config.toml
n_layer = 11
d_model = 320
n_head = 5
n_kv_head = 1
head_dim = 64
d_mlp = 512
vocab_size = 32000
activation = "swiglu"
norm = "rmsnorm"
norm_place = "pre"
norm_eps = 1e-05
positions = "rope"
rope_base = 100000.0
rope_fraction = 1.0
qk_norm = true
attn_scale = 0.125
bias = "none"
tie_embeddings = false
parallel_block = false
init = "uniform"
init_std_qkv = 0.0269
init_std_o = 0.00573
init_std_up = 0.0269
init_std_down = 0.00573
optimizer = "muon_variant"
lr = 0.0103
lr_mult_o = 1.06
lr_mult_up = 1.22
lr_mult_down = 1.5
beta1 = 0.95
lr_head = 0.0029
warmup_steps = 0
schedule = "wsd"
decay_fraction = 0.647
decay_shape = "linear"
final_lr_fraction = 0.0
batch_tokens = [16384, 32768, 65536]
seq_len = 256
doc_mask = false
train_tokens = 368900000
steps = 11349
dataset = "wikipedia_en"
Each number is 500 + 40 x the weight over its row's rms, rounded and kept within 0 to 999. Layers, rows and columns count from 0. Numbers have three digits each. The size before them is the row's rms in percent of the matrix's.

# up: layer 7 MLP up, 512x320, rms 0.328, rows 5-15, columns 160-239
# down: layer 7 MLP down (transposed), 512x320, rms 0.297, rows 5-15, columns 160-239
# gate: layer 7 MLP gate, 512x320, rms 0.323, rows 6-16, columns 160-239
up5 099:564531502508426529482501501474525511537529456486541483441472440495551621404575486586530495551535496487471480513489508525509474602494494439477427452470499496390462486505473548493556474459449530531543428525516456554419489428520559539492541511
down5 098:495488437438455502577491486473508455503596493506464497517457507586501505516491432433548487552509504446469543500444465449465549505500474512512484471451488483522450498501496524492456573510535573576517484451514479511512516546540435482464580450
gate6 103:434535465470424504478569486499493468420410468564490503550503571529496498482504535470483527490532457514484602488485498526501456537531551416440542394506486544581479515462527509540468465477396492576466487503546530561502496508508524473510535503
up6 105:503493583523514497538636558569530513491543430522532481481415493525472509467480579468453464581492461522470470539509524492520482464495439515531546505475548538514512541430492543534563495466498489487608503515439563523454554457512476497474488415
down6 103:515498496488464523463442497455501460448548527483479516474504529503530485518536517472531486600548531450439475548503486467528492529519485525491443488525539519516530435463559451581539439509482485481534481444552537554503526529561480546547484458
gate7 087:526536502550535501492484505554486591459458581486478516485522501470535443456552492519420457482475582518470532396467451441567530440508502518470462548391484497476561487556553503509532473446554585526513464566554566540548434495422496514467449541
up7 092:525539467411481494456527516557463510500460573466473505473496528525471489467521500526531453490471485533522475513515524557564476412484501468473482470513438545469526482469472548475508496529460406510494520479520559492461524514510565473570524467
down7 096:469490548496471545424526491462448461517482417497557483558557507480501539533478531540514540504480452469447540491516513571518516549524519554509457536589492474518433534471494484460503521480498454486474542513460490555531550535504484493548621516
gate8 100:505541493493443492470503527533523517554447558544500562492480466550482517536487547504471569473448539460555461482451507446517493468546464526471536496540446510507523436514449455451521600509450533485488468491523472558521549549445467465578519562
up8 107:497482529565462479497535516437549488512447522444505538449462568434560543456477489450562533520452564423555495526431492473547467501480472563483476493511510515456514442518461513501510486502414561477510467492474552493505532538503503513537516552
down8 101:451543524508560468476519544501546500481458516576515534486526543464524471462474498463523464443527500470506477484539497502536467547499513511485460463481437513479546520532493522551526462516566522487533509484508458565565514481512514524510544551
gate9 109:469478504464477583490429548467479604504471470436514506545459512496499483492459420499473482523531473485572489499495473521417457483439519491595515509524426520479502508389507502448471503434507507534504497479453534529589464460536459503492462476
up9 107:550540470451519509478491508505496501538503513489496488517558443478573532521467440460475513497519532552383511524488509525462437571498544473534536502508388525571527536382481545518429519486543485598459489542592451540438507489522500518565498557
down9 096:512533505472545520401482525472503518550491480476525450590480482527502498461504531510483520528521486503440573465523506425465492523583506481477532546532460543493441516459493522466512457504507442556546481551478492441515537526517524459520479440
gate10 102:560470463468554551531538480488493464580586485543518510553546500496516467530485481561505427497463518548548573450522555491450473498515484491510522511547519452440489500446518519448501596471514540510529518536541556528450543408485470543501466524
up10 104:427439543445483572475498501489523494500492405490476485543526511545540555540468515464504475470543491409477514532491485532426494540439485528500465480532513483519470533464566508565526491524452523408461510437487529473597529511526499474462525620
down10 104:523448519516488523462583527460434563446508467475514507457574492529511595432518531486534455522539518515542537522549489481477463544463517504517460498560475528475485494440498535546453500504533508505511476470456569384472474510461443468434534541
gate11 097:459516539508483517470496488483486521495567495508555501492517487502493496477468476463509509522408451557474505471479536554487501552451569530495446489508472454522539498526447471495503533461482532531533494452462469552486475457506489457465455532
up11 098:487499489446513433547555475507509573494513500526470475496514456580524547477470484504482483455434509507513424486463536455544505540508499568475450509593490527467487538493475496486560515484559503512548505478490467493482490485491519453460467573
down11 103:488490541456505470482550499514484541513453505548497451520498520511548475538502507449514534482510518494494477481556485524552481436471480468490574424533445492566448496533472589453504397448499458501566402468490531445445446512519502463477482502
gate12 098:527472534549535497530523569534482502510549470598533530564522479570562479438495487503521535534493496465506503450575505474508496517522456550491520543568463536544498568457577587518493529516485531482537412506459477527492464446506433478476496470
up12 099:458464525516474514461576519577494556466490540512485450525528538540500492546459530545583493554520520424496580501502528421534522456438521460503556454468570455529499515527498493548523485483498484486469580462460493442567460466521433508510521506
down12 099:543471581613443475522475531474499481522555510533506564491555549526516521512526478482495526528553516505507465595432590448493593518522511596472519546565484524514474487459533458518493518524532467529494502525482530444452594489554505501500470479
gate13 088:513521445456482501544539500454487507546524467582514462439438534520491469481484397468534443466481509521552483560486491524440477540552495481412502471462496486518504561454496547511472422494394538543509493489507530454475480499548487529425460553
up13 095:546515442543440498438457466499524467446517494546432465504511501525521474467564504495550486461532535436466451383469484521522492553547572491466525448496487488458544513435462422487515464482477486469482418464510449419448493505505534520486477456
down13 098:559581545455526519484534437481547503482462469379524512532532499499501476450482521540499480503488488494544548460522485529461547423502506556440504601497486481523471509456427528476509495540517501467482506531494494538471460504467484552534508519
gate14 098:507462505432455490493459541451492457513522488486578559490542535556470594488524515469471463472479485568596516511505484506540511559518457495531543481484463500490506488464470434465512485480488445571581487518441497488538528488481504523517441467
up14 102:502520525557570500502523571468508472442502541502500452485497434445539560478521553486462537496438453541438462512497576486512482491486464535466540567423472531533488483508496515548531521500557549476440517473470468496477466614515564528489520518
down14 106:459473517500439448518477480542510474535501475511530491489457481478512534522500519509549438543451533499537484554448523531552564525453532491503529481501457464560507488580491528503523529476524480521460490463515561530517479544502495476502524545
gate15 105:420516493518525476538484519512487540527487505554510581533493474516447575577530494496491448469513519503432513494501490478568481528499414472487554499462448470522494517478529504542455555559483510491453466424516424483482517533497527455510442539
up15 101:538525465490475507492484402472489560483437514488495545506469451476485493467492547476471450522454514474561471404526539399519568451488522573565459498489478482494530551520472481550492506396436455518449474490477499430543545511458452488445464543
down15 101:501569437524519483500551466537557482542455485528459483477538476578476557495490511508471500472436562459468492552485508585532544554427562468474435507459496482510497398546492457500435462458538527508483455446441497525464475501468439485489492459
gate16 096:450532486470524443455544474459577513460478476538503542489456522495500519431441517497436535499526426509424521484549476542503478547549514492487482489491521534469448554489501478526426510506517598546587465545431481496552575511518485570525522558